{"n_layer": 8, "vocab_size": 3395, "norm_place": "pre", "norm_eps": 1e-05, "positions": "learned", "qk_norm": false, "parallel_block": false, "init_std_o": 0.00599, "init_std_down": 0.00599, "optimizer": "soap_variant", "lr_head": 0.00696, "warmup_steps": 200, "schedule": "wsd", "train_tokens": 749500000, "steps": 2860}
Each number is 500 + 50 x the weight over its row's rms, rounded and kept within 0 to 999. Layers, rows and columns count from 0. Numbers have three digits each. The size before them is the row's rms in percent of the matrix's.

# v: layer 2 attention value, 320x320, rms 0.108, rows 17-63, columns 240-319
# o: layer 2 attention output (transposed), 320x320, rms 0.094, rows 17-63, columns 240-319
# q: layer 2 attention query, 320x320, rms 0.119, rows 64-98, columns 240-319
# k: layer 2 attention key, 320x320, rms 0.114, rows 64-97, columns 240-319
v17 090:488532588553436437472424479422489430497505378472511516508440544409495440497579494540553475563461557437561552444543501494557512481502498394527407483466580528493483560501530523476620601514493498486520384464513568510486491500550515624391495491
o17 099:485525487474438454559484433469510545487580475535556468424512461533533538510464543580446517433507459580531469464454518548448470546501495482500535461532640469583510501588536458563472548580453441525459497391535490464564447567472494460541444411
v18 100:483484498555533509526447490552456515496481413469480478622416551622525538506540509425462406622450528503495667435504554504468399573513531435445590472407498573474505463455519492537474470443519525485482533492535531454437460466507512531418566562
o18 098:457499395543495470507478446511538502463526512539539510520487438561531566557517502507470570459471450425516631499343415528517569522508366386496522544517478384547428494478526475434480482435601460474461467446426434528436419476555500535488472495
v19 094:499513480485550452420544513601478505510513440511558522517523507447408614601504450562541432515472460529460557465518459462356472373473502457428534422632438520503533475558445566512547603467491479504475526534534472534496464502505564510544529602
o19 097:502565592486498435490475479422507527590471465436449451409544484570478535536428449445343509495492474454565485546460527478603501614480537545571510395428486497512546523491470578587495490476520546497522564486470505434476588518435458432524595510
v20 100:473466501506543516486583494506590592507523465475561490528515543570498504537481460499495465513517457486502464465456467450484455428459488452508550519463422504503408507530500474533571511472496530609468565521525564527528461490576592524540452479
o20 102:546417522481522506411436360456500510477463551461466564511568505481518502420459586510494495535544447493506550547482573587471495557462476559450539502471549534494460472481561506446561410598508537508504551416461434504535543428438468386460454523
v21 099:437493446466573484461529551509467473505492479466509521413540542471488470569406488546492484443403509461494465489464482452450479536545509534591468553444499394522455497483548606547442510392544516511510479566575494488475558429607600495415445455
o21 096:385450527538537459568418515518530638557398505428515532484500498480552479582530459528474523504609554501472530473481540511573393427506523443444586399476551438443554530444497460502476519562588477444518502602467434427478449501461453491467529510
v22 098:620531462552471569426554571512494515538433544535491469615480512506488578532474496698528470532521601455441529496412548533486475458388520455468424405465417568481450508477539536502448527459468547529508527542516496547526483428505569443537477374
o22 101:561492492423514412531500525406518523521526454434579541515475457472421531521406503467468536502517356500458526520517546669489567478530475436513517500606518392473500455443461451529532493579494594518528525516449484459578497525442498490393465551
v23 105:555457568473493435399551487523467478518571511523424556472573506498514448483559513313539497602510568536544500551631502554544443516458514579465481504462507517444530482504501495525532545522474512493488524426534486494410507443473480509393566465
o23 103:434442449486469530607496506514481502473467483526483431477427564484550592497420474565512447502469476472491580488423384567554523501440540427519529551390535564500492557526483521488509485431484515600475437472518466500484483499549510493512474523
v24 096:447437504604494544419424468438490519488426471444427528437505465491469471568545535407472510474459491514507453540443464456447589438500480457538431597501540468500461444521468539544505484569513523544538510496485491399439457455549499515583495485
o24 101:522561526407532483456447574522431493521518535521549486440565563468581531475450476542509501579535441427513526523567475508542550510507497503595494493519467484409492479479595451468524476431514517447513529508602443571521455452525608475462553512
v25 103:640399457489459434545502534520557514531517588608539519400522506470539505531509574453515511566560580482491554498465567580528530506647548495438505477498491498545469577539478494496506580488415455425469518522503435496498522597459479494474496579
o25 104:539541486554524550474423564463532497377490382530506532571557502435510425492457519604543532519551433572578429473546520433442495436399511553546423437533540499517538519511518536559454521437552535448468488482426508494532501390529444559463506525
v26 101:464368369597519541536366507462532533550417506534485496471567530538535500413446462582543489500510469486549465495489465508583475569606490480550468532500538483531468431445514545501474493465439470455494464544622542451388546448477500512523508531
o26 097:507471594462506500387595435469500524439470447548482513574428491454490503594568458349449491536438548514482569502534480521504500461489522574473517541544444508512484566600511424384469539549548510407510487461464410426514542501527465481499482469
v27 104:514413390509580527450572555483540478453552388601527576501476442435514475437502500415446477494526466461471427447467451472510536424577452492515409548566567587485442556475422533546512502491532513437538523524448446449432498479525521533519482525
o27 101:480507567466448571592579493484503475479488610427506509518550444551491437571541548633526469506451560497554467593553473468448511537502540648375526522508521542548487512506532542455543557513548548485515460513616494505441453501554429528555537571
v28 093:540465513473516526537510519511419504452505583544462505419540457465483556460410516533504528493516547522476377510464476532470525513639438411453510479497494480544487508518578385506471585452497481463550448523480467561482594453524451476465474403
o28 105:447520490463484485461488505502469570450417474454521557560480548469461538410467459476507452458545545548501563451495453342489393489426542405500573449526539515536535533548492392483537489483506515459497445585501502454450482540464497552440487541
v29 109:494540417611520410512496556448485488520516554484451504610415474510441534542484388603476478464494467535448530481468495527484486513444489521488492471440449521501503446471492428483442598428476500472510482406414448469507508529528648498527502438
o29 113:499521520416418497488481573436564423561506518456577469540509490558585501506453499488516499532440480487514497522589522544421511524569435488449475504486558498525439541492484478452601506609440529471548473516543486573575428440569497576455531474
v30 109:497556519526562506531560653503604492450566492426454475373498450456520499444488496419529558465476541479517446413523463475539503472572427550529448544515447512490532442545523530499499565504550551581438536483456493511581480568497490487518450440
o30 104:456488529501498574404541428448418418552604471549463462464614499450376456486513491537387509545487443450468482508449454355483452469505569520497577432482504496543522454467413481536530519522474512512516483521534489568460625477452499491514543511
v31 099:586438466484435497386557472412530482541555519464531529622519456563488559532526602507586492500519496403535503426427421444504436463519541452481475453508553516474379509486457506526506541495541552436538439525567557561541486428564502579542513498
o31 097:541474449483484591486459407462553451503451392519479444496456561546538500629471421525451508461499506521493529515585581547523480593488476595501447599534562518475487482596468443475520464548463454561498492415485557534556512604401542432449496461
v32 101:507422490521425562487471526488573480502554460411558473501546430514514374494401511581504462583451503412532486474426355475412522458527619522496541561503527536509501510568494479569466556470513622424490547590528510472431431344536506488521477578
o32 100:516489527536546512439451530512547525492447444554485415492637469472520607483521530480504511491525541452548544490511624463573518582433517476541403464477478461522499563538541551534486542546538516515565453459550464501483489512524468543435487457
v33 101:360511512505582547471513598509505508526580513460530471378498507513431504451586493549501513450478449571411419498532462494475407464538440449536497473449573510403547460511540520517583448410572535531519464416528579442460542522525539514525491448
o33 099:484548556428514352440414508579459451524463572487519493425498474547576459511517519411502513543499527495474504512427552509528452463519566477473553557611561520496503494467476525438566523510517411600503501395515468534517459398541481486536471534
v34 099:582505533567518558529476492391495427537418465419424527447448541487453509460445561474454467497421493529471569536588412493515536534458447661574516574523584582475528467506503513513517444405452482522489370504503527525521458566494417574573487518
o34 103:460517533462547564458546467534488524506522491531512535549569469503493438465527499504442507523479619498542406450575508487434468423499454515436551500459466469541510465532486541571543480446491568396487572536515445591489481455575555464482431549
v35 098:540449496560532468492537518547536433488475512544396452571518465594436484520550547580484515589488511516418545458438501536587427460424440475530480530576478536535428495457491543497494546485508504434590489532486419487534420477525548484482506503
o35 102:517380531475473527532541575404456524470516485448524558446465594412489484530436517542467459469473612418492509507530443496485542552503451473531475502612476460487503435493515532446495490474586485485492501538547489502496529562521533504509451537
v36 094:502500430562470510514513516525418478561457528533463419513589541572514577471491523461615498442397539478466505436514572481519452553499559540475397389489500505544486521477484551526476446480513541488524553376509531486481453420500608417439470435
o36 096:488490472395438523557476480512459519438517549481546490445482473465455470440535477487441589570516436471412556488499536504518601477506500464579483509539488511454470483438415428509558530489539431562572504535524510449494492563432387511537449436
v37 101:550492459421513481514451437502487488502534491534474504560506484440447451509530478468513564508517442520466601497559512481599434461542508533556480533513510522510491550499427504479490601565503507409495502474476562467426529570541486479498533606
o37 098:398464572551531523535530531502536347483504616490435512450472481555530520540424496499529435500490522502500444488450477467476518536464422442457503625492487558511596464401572549595462421506587474458537462497503522564564471465454554456515573488
v38 101:452564438535517449439542540439518531507485484509486454507470492567586560476590496546451468478501568494469578496455597554470386480469511539508514470475485550555439507488515546531532366519467471383597457549515482587496514480444563491495439559
o38 103:492493561550546512469497553456500446458507475463396488441584489417432559578493526416453547457542420404416502476555472490413530472404447550444541479489587538438529468524506580442521575474528504555517526542522507415470494496414558491465496554
v39 099:539483495500534427539468509442485471554570554507462495500540423453481507423454473511584453509455519439466536500562475574396573471497540473450514442509565473459543491510422520455422475495513531554445533487439460459495582561465567426511488480
o39 097:534516424530390451448503544476537523442453503497522514475498503584455435608484486428430524543483468579623484401448467490555543565455475521443494432487533499565418384423445387504498551512476534407586505432475512498529467484539467587460550559
v40 099:482492500593522498479494514386468475565593501551521443571502532542384532580501508561468501534485449553524479561448598558426569479509514403439491476483519497420531449528461528586466514521515547524565531475570592480440512443517584514443514482
o40 096:536497663484473492457444564468430577417413457529478517401506449596503495488464445457561475513551469474537528546481536518521469453437491572436498545524486477475532486503456525529428508500560481513495494610457511491501421487518471487577553442
v41 095:521505556499437556475510530556485509617544499368542439538514552491493475516466480508484383409436583545467606441518474392466610493507398477529548428485522504438541500433585520480556490472524474475473481447479506573513399512410466477472524546
o41 097:562456531544545437541518540536589458489449576584464472479509481557486535437534532441507474436502452391467444540523431524484504513480446474476494484564505407496575462514421399459444471380462529595494475489482373486478601486515451550411509465
v42 096:425517505559468472470523501407548452521535549452569420509499453528505482535521474499460534522500486447494554533477571450484453413439541448483547556410550515557504499559498499577515523507549482488429545442452447508433564458489564440474510569
o42 099:525442445515527450580514541532550559401478499546480468508416505508487416475530525486510431584469493483462590519506557477473541548509407458493468469562533557489505465464515497484498461560505556451543526556450514522420559460524530435557472509
v43 094:458449443538427528537486448539535470406489547559454546445518479447426469462401524576458572463427522538543469467490421443566513394437528460523523519571523569431468454573562539600445489631581506493557459527549483529571542457518526529613447484
o43 104:471574638491522507484489541523502523545459502434554382481455522419581465590546478516428539412619412469534472495557562569585424613507446513581439488559521428536468442413555440504506520457513542541491542484558563506507479494603541482487567480
v44 100:578438519469439503560520512486524555518491497610505544420527443472518508523461501497572515457579484522508450511472467483524522536596619505576442442509584493576479595456487572477539627539541513514503600570517495409559501606492500562488534514
o44 099:456527491552549477558525454447415389481515535423531421505533611581439404438540439572475448471476515492546414501576411461521500413458573406523376446491489504439572389426454503550498582510451518428425516446505555533543520552549373554546398459
v45 100:508443422592480511428564543578528439575466562481499475499429491571555424502525599505522462462455477440402510544432517523464470542551419569453492518435518515528432476601427534469487489445409398566507557547529419480505549373409609512591549496
o45 103:460546535417510484535485493470412554483464508445536499536535483566515463482523557483535542440589536430477490448572556442483532528495485564520520569482488504527548492562529470465436538547604537477540459461466470459491578575544473507453467495
v46 090:564515509449550506513473385491439519493496489445437615472526557457459491478464556436481511465479574505477482570499406542526470572441458578525440469493495553511547512482578531572472551506514407445549479382479464631471549461513489445536424629
o46 096:439476474596434421475460436501607527425482524568505479524494481497535513459514466574461553610517543462538494511522627494461469438433526449473534461480492515479446436454435450542545424459520505533438440531410501438490496446501523505425522437
v47 096:485529507512432576469517480549500454461443447534591491420479595494524485481477579483465439530504495545476481576448461491474587566584578483507546533497487512470494594457518562419455481500610437561436554547455408454498544460543515439493541572
o47 093:493466520498545479535461478525513568509498497536467499506506370397458456507469468529619508412513489548519563517518530526518438440525415439563469397481434548564601422503506494487526446503487398520617522446429463576515408582453517491588500424
v48 099:465524441537415513523467521516544507466522413597478457451465524556455536540465600537463498388482510563519513566471509470517412518484554432567571527510420507489497489563386466485512555513480483491526495429509548446427524492536503586438511547
o48 101:460426487459482482569435488482446481450395596487535519448443495442535476477495480526485625529500457525518570420538541446489510396534514490464562495560609571539518538511531648566494459534550525453482416593358456519555592499491552497489561428
v49 095:448598515566528517543593464510449477387521439434493444502476410510423523431549449409490503515511533527489532588531425470513404472458452439542464375549566506546504520493532468543473397515537536487496513511633563448429498487431446512443497533
o49 097:537539562522431459517522507544507428465480428501513440461458535514506471491425663557422468453517507481485515366468549533516585526486570478449481496436550479530558538482513469511572600465563551491452552524484479463441524491577518545512418508
v50 094:444495553555541468381527573470472593522440527485476488431391589550468410600420484613487441533528551467478499511496519519471546460609473513447542514529522511563403463435464512539472568454483535553425509510497471583440517546516483467485519499
o50 098:558476510606475435549500493519505514456413512440535468500512498458513641424574502425483529420436482478501576395461459553468464511459594509476571365498430487532501557553478413460534372611529468516444561547457506493427491441535578462632559515
v51 095:530458516502420531518488533530529453538471467592566483516591558641464530464497556447589429520468486489516465460544479429466468468454442522563564483494483473455503473551489497469515460508419506539427466458472502555505530416550395476399491486
o51 099:495567531509547564480464384565484515420571526438518422526516500442563423593533518591499521516461487530488663504498410466570525585431549496520443537482543484460572509539518603482441501517549456511583452547456544438516534541478558454544537580
v52 092:440421489463570446525478445549492450466506509534594489449505578433462452456494452615508434526539537558494501537679491520554371481452478422493566394530439458545515487496577479529457514504487540478571492534596569433567540545458542446500518572
o52 101:583566479466515567448462514552473614494507398449478449575496535532465495457443499491447511541456462534448504512464515492517534593514547450539496497524472465445505536459432437519540464517446452572453525417468402563511485497525593491532488503
v53 093:540465448480558608477450524484552458416504509529507433537473520539426527485529574502449473589446520432453581528495562583534504465567588553614504422464550505555527533471496530560555419459526479515579515499478566493589470508467510410451505471
o53 100:440456492523484441541520482547455479522534507517434556443565527577574516568543623503523673460513456553554517415509453583536462532521514460523538508483445538440479459521522518451527555506543542398571317482472426470396422460547518531564536520
v54 100:502446508451567494492550487483441497460465392566494509465485519472481511514589483491485432490520530553491589552540449545515466467475558463641431453545476581380465579467457492525578470409536462572436520550440534511437455441602463518502513487
o54 099:494501551499480528527541447452522483515464500469504454508425486512534406513458531485484532524474483501494515420460459509503485531511401471381548506458497534496544462557472526489454508551421549542621517463498557399554560550452437436446481559
v55 096:437413507449482558493532452493552460548448526583503508401521503562569503521465514534383508580532536453570550452445487490477570459559479563447547524526547483525545536475399528481534497523483488462466522536427491440523513437512520462533510567
o55 095:520529496500483412589464491498424420513500509455486528578509413512444470443462459456492458468479549489513404504516535554554375515433549456509507527491477538504555474507559461458444438484467448421533510551480556560475501476494502508502471496
v56 101:504492512472526493419511467496568534502444510493521458513386560548507663494494541591464519529377536476349551467402482533449538460555547446486485502444553521495493503432472582500451442523529539507559429473490458434609456535490576530442476410
o56 101:495512480431499594444449456498541488534501510545526576506569340489406470563514583509537535497523525487558514526518506541471414514440535459517447490523416478540472475547539493488545554485567513604489549574534493476451400480432491452492510568
v57 103:485571492482529526524510418594462471434556536508452408500483527373521455533546478597517562647538533512584572423527559502475421551484622536489475387553492536446451487369494442488536428569502477485512521562493580574528478586470506458482541542
o57 095:599407444569523562505502468570587409450490470539455532515441479560501513403470508505421517505534462503492493552462494491489536517430407492518545493468535478526495484548543500539407581508504601487457460432469522409507504418425612501485529434
v58 094:451538482503469489428546417465470507552489527412514496434543573459541480459473432472552458571525427322433410488496579470485516506530506525484476468445558500586520521581515562417505506534530548504316612448541422466407521540483506460423489470
o58 094:492486399476524452534516466518427504523465499534556636489479409462392614481490628486532492481437475529434527485453520448454516444465489526421486526378403533472533562503417475581469483500514499497526527494416522549462513533514434477550529535
v59 091:583479533452454528509551543488535513532552442424565417585561458442475555546503544473497454434502455570579461463443409516474359421514505443526445453526449502418539478510529574473432540520540442409468510510507486580420411436503471544498499514
o59 096:454527488525516493499490483428538488470435449542499480469461532485422466512525494469569456445462388497465491571465472552436385504474447475368489542457541467480515559490486513487652515547566507503502493407515501442435519446514541519443534462
v60 100:541527545540472415490493363546511567506468508534493470481457435517501511481490422465491507544490527458552487460557518465473439553438379501508487502439502493448420466506581381507531465504399392634438475480523513571500545553496539531537530476
o60 097:455538463448523569507544500440441483463505517425433361541446544451497603529478555489558481616489580547417522482421441529533525575516487516498508549559552494580519486537488556474469492529514464504463458489518459564483552449471442466568477501
v61 088:524530539530491465511534475474562418445473558444429452544505483482505436515514553508558399465467572332486535480413526543529588521430582562497539508497541522491495495484487474428476436437558486468478399499528398562589515485486571569529473478
o61 094:504419473519371437541451522461572511447482458492574470569479467476526525443590554498459554533542510519534388547526472466497558554495366580398489444472497396573541580551482530505418452513467471510503486503433481534559421531596435505452454417
v62 097:363504450455527508476512463410575516406539467517539502551436505455547505475497475529505572490436493426537481480544424514514437430540509489433532467486550509478564466505486495496464555627633528412526553430431564466556499568528546518438583452
o62 104:534541496442525439477582479518390504478447523556488511428453469623521610481483518437515550479446454517428503438505513641552473561541458528456452518477510579488461485502483500558558563469473474574533409553514532483515553479465508461598533566
v63 104:526497469533408555506518492456513475528507539555547489531578506415421521487462528561490494482487408624527430527471524513458499481464497612493453485454447463531432498561510481392530459520451450602498556449499524435436473544488379488499505522
o63 102:544416593470511492515457520481416533521578536458556551589488460496496479514544483408550490521514535544498465504568466525480525578429512490484422596461507516541590472486474510524377578534469504488449490542478524451532421406545554492498466485
q64 111:475536487468477400546410530485563454446530500487515463556426556408459459499454498498494563449492483532471433493537505462530485485506488506490575474476571481473498512480514539454498490470470580391462479494606464496454511627594469473438470438
k64 104:532502618512455493453431510510515545548598585461518551484508487652554433535483529534398495532579428512555485510384501548408543507507576518472412422442501573501497387447530454480461530533503520594513528549379544474579468481563504533538538497
q65 111:432443409455514484524491501518557492497530536504558562532514540514465420467531511458523495449543507453511508616536448557556526493504503452395550610481511455447530521487519484549450543448508478447481416460552486429494446526578510490559446462
k65 108:573493463509513451452542447490539516461484564496377397538445499482539487511440539420472454507460562444502466388478408482523516543486480488485578481424489521565500434550505620440423501524458523580457544513471524474476440449472506536544526531
q66 123:524477453440570472475524528469531518497550478462478479489501496530533469490586507517442446480454520318490504468465392529554498541511494461422490524493436502554515440534572594444473471495463457518502538486434521540501429472549467523539545456
k66 103:418572575559439538569482496486480432516457563445443480483520375532517515444442558469507530606558455502495456458427422543438522538541496467539383503520402491487488537574467473467495590544521448446530576415507430488499423485492508408434544518
q67 114:569514428574593532490615472503546623435427631496479473474465563476545480465570417491479476440521554572458350525605459483568579439458585392469482438543523444518524459473523487512423516498498553460469530475495487504526486479485552564543391549
k67 102:405467554510501402496479433563519538497492496504494467386438436595543569435434599472376548551442568444512531540463500483451459514473565535462498488414400528543425540548554560606446395399555537487417491550429481494454468461522498519510538408
q68 113:501469571498548503458557519506560493533441610478468555403414508561442509530463440526489418484491505582493532543534494527525481478535508397381538527525419481492539403468475608481531450532450516404514620503579459511493448500532424578406501524
k68 107:556613514520477499546452484578524592488603507517517503477545484592571570443494599544455496521508502431468379452422466565579484506464592487534462519509483524558496664464542475539517523426557425529600535401428532530429528379525545596567489473
q69 125:451543507493473543475584457337394473446478558531553505566532481474516545427477622541519500491530551534520465428582539475459460542396504549554503526545535515417441612502465471524565567444522511512476450496443536583490602472512450425518529426
k69 103:493484434432497555507498566522467495450545436476498489458402470383478521440608474502445517525500439514434470553485521536438489497599446454474524537551508475557428452584525452497546455462571454559549423409519576506591506572440566550496539463
q70 111:610384418516582499537473496534497546483421564519601469528519507496563365513503476470578505370474526443477542520452566475447451438492558489527471550432486481443512437420425491493588566490492516493533422476548383491553631580474491588505582446
k70 095:483463524533472541494465465530447450434502400538538478474495452512438546434530480473524529507569488465480452561480572485548508492527469522466504457550564532495444565487532541478500577506446575443497661521463576492505621465574426444437487474
q71 113:516419427443429467545527613475422436495518511514515454551474578528580513398469556505574579480524458571507432511520501483548527414413581521467490514556512543595542450501472549453447492512518542453481525499510505522549587602527573519503550457
k71 103:568523581512495515550422503517548520565550510541418544543563495503567473512530456529427519542482463504502462544413506500511542516564492551509452542513533581572507496467384530498437508436515469546506468543482392451577536429548539397557517519
q72 112:515511551335564506511524413505570562447513544470542460530515491417554529533613612509395528574528494464482499452566548528510514639510454427496575574505406511630452432482490544482474429604450461541532480544521529443465504466509498397529525502
k72 107:496593503457470513479502514431455466473498489439474540548535475483576490470525473460495442593448525504494480590459613504464505478502466516521460501472473550524506471527492435537557464488490432507483542493479518609506480460577483477510531596
q73 112:517470433502488414579456504469500477460535463521519447527586426576554436538430558429434548486484526440504472451585551473593508485488548486512472487503511571549438443496514538449400534421441479506458554554497373520467597413510489517413445453
k73 108:544438583536555440577500505571450505554546575512606525558494590528557477504460444471504517462456496562565536557524501492518528399539557444488464570669528469567424522488538522556453420554460477505551417460452504515563558509590469466548521431
q74 116:376497530459532466567552465420554488484513532490505491567551493505474512498424576437504581513494561493449584572514515451488544469548493518529420501540468506456547443486539491515566493429472500454422540459548498449573478508556449440560459464
k74 103:575582450580510495514480594437379534510441447485527446518432512473560464546473501498376498530421476538504530530547443461548632517542461529538549449572549516512434563544534476568494572497577422559458466482532514539563428513554514571482486529
q75 108:510455542588495462491523445525549493497495588501544487482598479525532478539518517467490561543545524532609422395527431468547485485463564399493473412410491533437502497523576539511494496444520521461451603488511555486560509421552550432496491426
k75 099:608452454433612475587465509483470425470483522604465452470501438585512503445438547522562467574420564490517627516589535428540463410482477437594597451502507525491494458609445446491448477447464545568548538501523530535428479494457530530586512515
q76 109:463542602520521469563502447471495536456479562470484537564467532478510456382590530503536478570529526501491480518419521412531546520567486448566539447446580505570553532544487521477509467461473455489478564550475511542459487550435479458518470467
k76 108:510441545522495497363505511544601482562482572525544506466486449487549515539465442511565478542517499535584497541510411518573468465572521502433504557512414541480491520440458513501433459421509605506466450537512412478456533542551572523406516551
q77 112:571548530545514579426543520608512460461494453547479457422467492524442487437492484489468392433477400502488554420470557465470411486449395497484459563542520422499497580524393479456533477585460471489379495474602458534528515531498476483452444573
k77 106:537518510573537494425442449536530534542502544500456686559429421542499522598542470492510624542544619454469489529447498572474519435468460479497524422583486476497562472424487516502513502519458546525459505545489561567489535505506435437595561457
q78 110:524517399589470474544579414663513490547515551563436529466503466579557433597494483546415460513454501496512513474424455534434478542448471460515470497431543529455428508426562466510464524605572535462458612440560432527497490567514517478545484459
k78 103:515557563394606440613433477522455478553495520488589570449415580498462544600502501463441464446493425466478511528444472516510521477600478605482514445503434445511447409508511513537461528626476481574548477511500491448369479477544551459474458472
q79 124:543484483537491553535524473508463540479644553475515553547448544493544449496526489482560519413486475542485472500450548482413517600557442453471518466501525517534497444559516479532587462458538441498553506533399423478437407580500486605527501395
k79 106:550536490490466422544591408561514543580510505581533495511552423516513565429528476569500507468550509528523524562570493543506570555556546494498413513570486468466416468549495463523502526502574474515546474452436461536525548474467422453486523479
q80 121:531433403603475551551533541601434518449484454493542442556484525572522481475539549450473453586597538520439419553538417454555486463511492513507532463383527499496499442550545564518473595576444539547558552476471457535499472544567478454463517535
k80 109:555568593529508475558542515458547481450609556593462493365484509612481501548470518541499492473444493516512449548511541505608403511541435516564489537452530577523525520508565407496473458516438486468408471416483503495552444537528519435479465584
q81 109:517465494459464624443637436589515485432534506487394490489441505398390551425549487464531472534509520476478520487417447522525520455453388396443452453568458441436426547513543546542639445453449510494437501525447483556461443471464495451496467500
k81 105:480532559636515515520484508498481526503456513570534525573413557602488520581456510513497445573422475531557533491532481505561569436472537545516588512407513430474564595448605542488407494466489476434517517517575435492462543512451510488494464536
q82 114:467488472503559410591580451389467537576555509475601469553555478449630566488486510512463519583456583553500473528493541486438555535533552493519573465501501573462452509495511468582577436440587443508557537482515463462383588459506520490465549472
k82 114:409597493541493481471536550474532458538403507470523475547494565547511513474505423480454535477532442544470602493454506472486577441464506445473537494453487515532386507380409522458518586568459465447476502397552428477543491535538454518535505401
q83 102:523498574541470494511425424526635477614487561437489578498492521502410439475429480528488506448404466509480509513485450528495434467489431493530459462501506490433482564476490488547548426476449499426450488515451545454534572440531628443443464459
k83 099:455414401515551480436474525410508498429587431476417522503492569533467521525443507540454473477410547502524543544488514490592489578511560568455490557593532479587448492436599551511377479513497587537497464433508423471536640476520408605473524461
q84 108:514532529555568492497531508474514476566528483361579479546417526529475451546500488517419472511459497511531540476427529468533472537440458418526528542506627487480446527441487436425482475551551529586551488460486398617503403539523420543462486542
k84 103:523555497461532479487493519475527437482452420527416469531552493549401444528420476332400513502483435511498514596478519576434516550567584500440435471497511496499569533482522520493408459386467528509404557564537429383490573526527557459530537506
q85 106:515534520559465448551545539516529491475612502440453433481519552507549495473565489440466504482510575460484488542484576555536490542423495501337435460464455502500405471494536448475514523437398446458537505489448544503577556452523527467470449502
k85 101:533478467409470545501427523560438536467430503505504492447493494491498518536463533518502472493445503442540431512580425463491576577559462514578462518503490479457569516420446483580517503538451494497442490491520527572466490439534471489501506571
q86 115:507422478462511496526430376510533497473440567450410500522563460484441578450505507487600546439470491525487443487574388512470602418503531561511495495482496548512572420495523555494453536482449464502523465586565563461497429512475470483475462494
k86 103:492531488535494502461519544543372507494474453469510552605487473493569402536504465516539487520504524441434502444493555482529466409508561491552517627522509544489490512481526474471504462585529565525512499548554376566526497399594472486547603507
q87 117:507486577488497507574565498498507546479433414574515505528529476489465507467494478507453482538529520496426402539449475432472558588543523436413535459493437510466549536549453550502499604499477480481510555452526442474525537589531430540442512555
k87 110:487520549482485481540476540514504503509591567437520464454444481554421520493526474529418562525481451433489534459442417493505499539487511572581506469585527597477569529419537465484520449549513472533550527454536470441394504464461526534509607565
q88 112:483502458464551417596467528522521437460387588512510516542567551495405505474539471502431551472524502492466545513531558493449490469458553515448520594490429599524550450492530556517572474545411512512451517493447429404495510550494601422559483455
k88 105:530459500577430442489499465476490515467495372558531469544487481445547580555412479491529442512487543565569442455513467488435432472535448438520551484456569540553405620497433516527510502493514479473505388477477515583620504507488475500470515404
q89 117:596536518521482439569573580493497589473492490481418421594528522576562448547486488456479566454409553510478620546538457509497557437448557556440419497555461485554489541522519544546411531493478552474531502472386552465492535509494456544546546520
k89 106:471463496492605448520414561451519473527553480462535518524603440482531502534490508351492444538531484482488488449462498468457547462514465560514453599567459534534586457484514551514490507600532497450447540518567465552482536479378500558553510426
q90 112:483560515494497492448404422398466453507483543538535535523563462563544434484471553476432493425529539482550415486482584460516496505500551451479479381444503411484511524467523434522453480511475509395533601591449552494474528486475534520610527486
k90 105:569484448417434450511483547498594621561447511432519559493504431516534540498536524528494466643604524444513569493535522497507451517511527560481526564538472496565523474514458485446368502739546477526529457593461596553551515516524415446520442464
q91 112:541394444467469386573511416486511468487483468464580485501462494507478508508566616589510613526440471558488500559486455559548530510427528517481493493543460498494419518421597438440554454531502534516589472431520504510583469571455519583528470461
k91 106:505590515457411504469355565518454475568473521459441532505581485452376392480570506528413497388476546541448552485519479497489471532568491506445456500434519482461487563496383472508473517569481492486505513521507508436372514522503464530438540431
q92 113:457482473460519467526525492464492431529566508536595489582559618515480523423410523453518489540556446542551496533501533502429465534480480528504483465700556539481585505557428533603432473467525544457544480522466498496446500517503493585516537499
k92 104:533526410532520573465455483500541540469549505429506496511595489497590461541527528506462489488467468548403497473557515464591574507527529458572446566478423585609470474353558536421485522530481429576525528455452457413548566479595461427512484481
q93 109:536522512511533466506445431458516444537424525578415566582533442518486503448457472566494508422537419487441484438543518511459564461426532482488397495451473562393438421549494540539490433509509505484446540430484583547452458473458584509504482514
k93 100:528450520477456512527465507607488556529544491448457532433510558482541455467537426572521464575491596521536455543449528484497530546525485527434565614496557517562564513503494589529470491464476413540575454553431448488430497454530459490416501441
q94 109:540477495548516580487505479408595477502555495515447435535465497609482532466464431519397468500518526521510419558529501500536491524466426539475464493461452451430499489488530442476410399508503526573507540534564527549452403412521477563418488452
k94 103:493480545507508590502442478474554422492502580461539508479479508441570495528478493506550511516428525484493524454581459507496446570496536606494453407590569498480568579403545480471588461436529478461462476412463482578480582501475511503593502530
q95 108:490525493404587454597401474527518430533508507566519516528532511509469454453477487416509579510478454514547568453445451616517481419461581562546573490486564472503503432453431467502537532498465462527460509406458537524374507505490513539533424521
k95 107:508461520497425489548533509505530505508532430536510517442478576471549517477418467458391480490425479539459415503462495467453557503513356462556481475449535536460500518445576426495561479597467459552551512501554590464506487441479479588575466523
q96 103:402519499518546517469550455574429565469489425375454552548525484436483429505555536477513550474528524498571480482546571485570585480463556463616562499561529463489492502466556494455537489375404446546455486544470514456524449494474475495494533404
k96 101:575469462464487510470484531447537531460513478551586419429430520494453536519451575435483586574509529476445452540431421562503420406540500435480540481523530447480407552553483489582561438514550506492501532517478485425537517490450475540486366597
q97 111:454612484471542588536485565507487478375468460509603496558413449531492476491461427571574505449470582508495538476534440485525516551438547524519426390481516423497444445600497466552566533566569493561426487550564442478496439504463503506413551530
k97 107:481514496497485468561485597410529541512491482459443457550557541467505505456584465451509544410460536518547536441494558550448473451560496505538500465570470537510471470360420562554527516495423506500539471463508381582548538567452498540556456537
q98 118:526477468423507455501473495543496465496470481435491426533499380572544452487528511515572527489576531384508441465487512397489471485444496497529571575496486522557387557569481503508511508499414498539498429559518539516524558494505490489500534499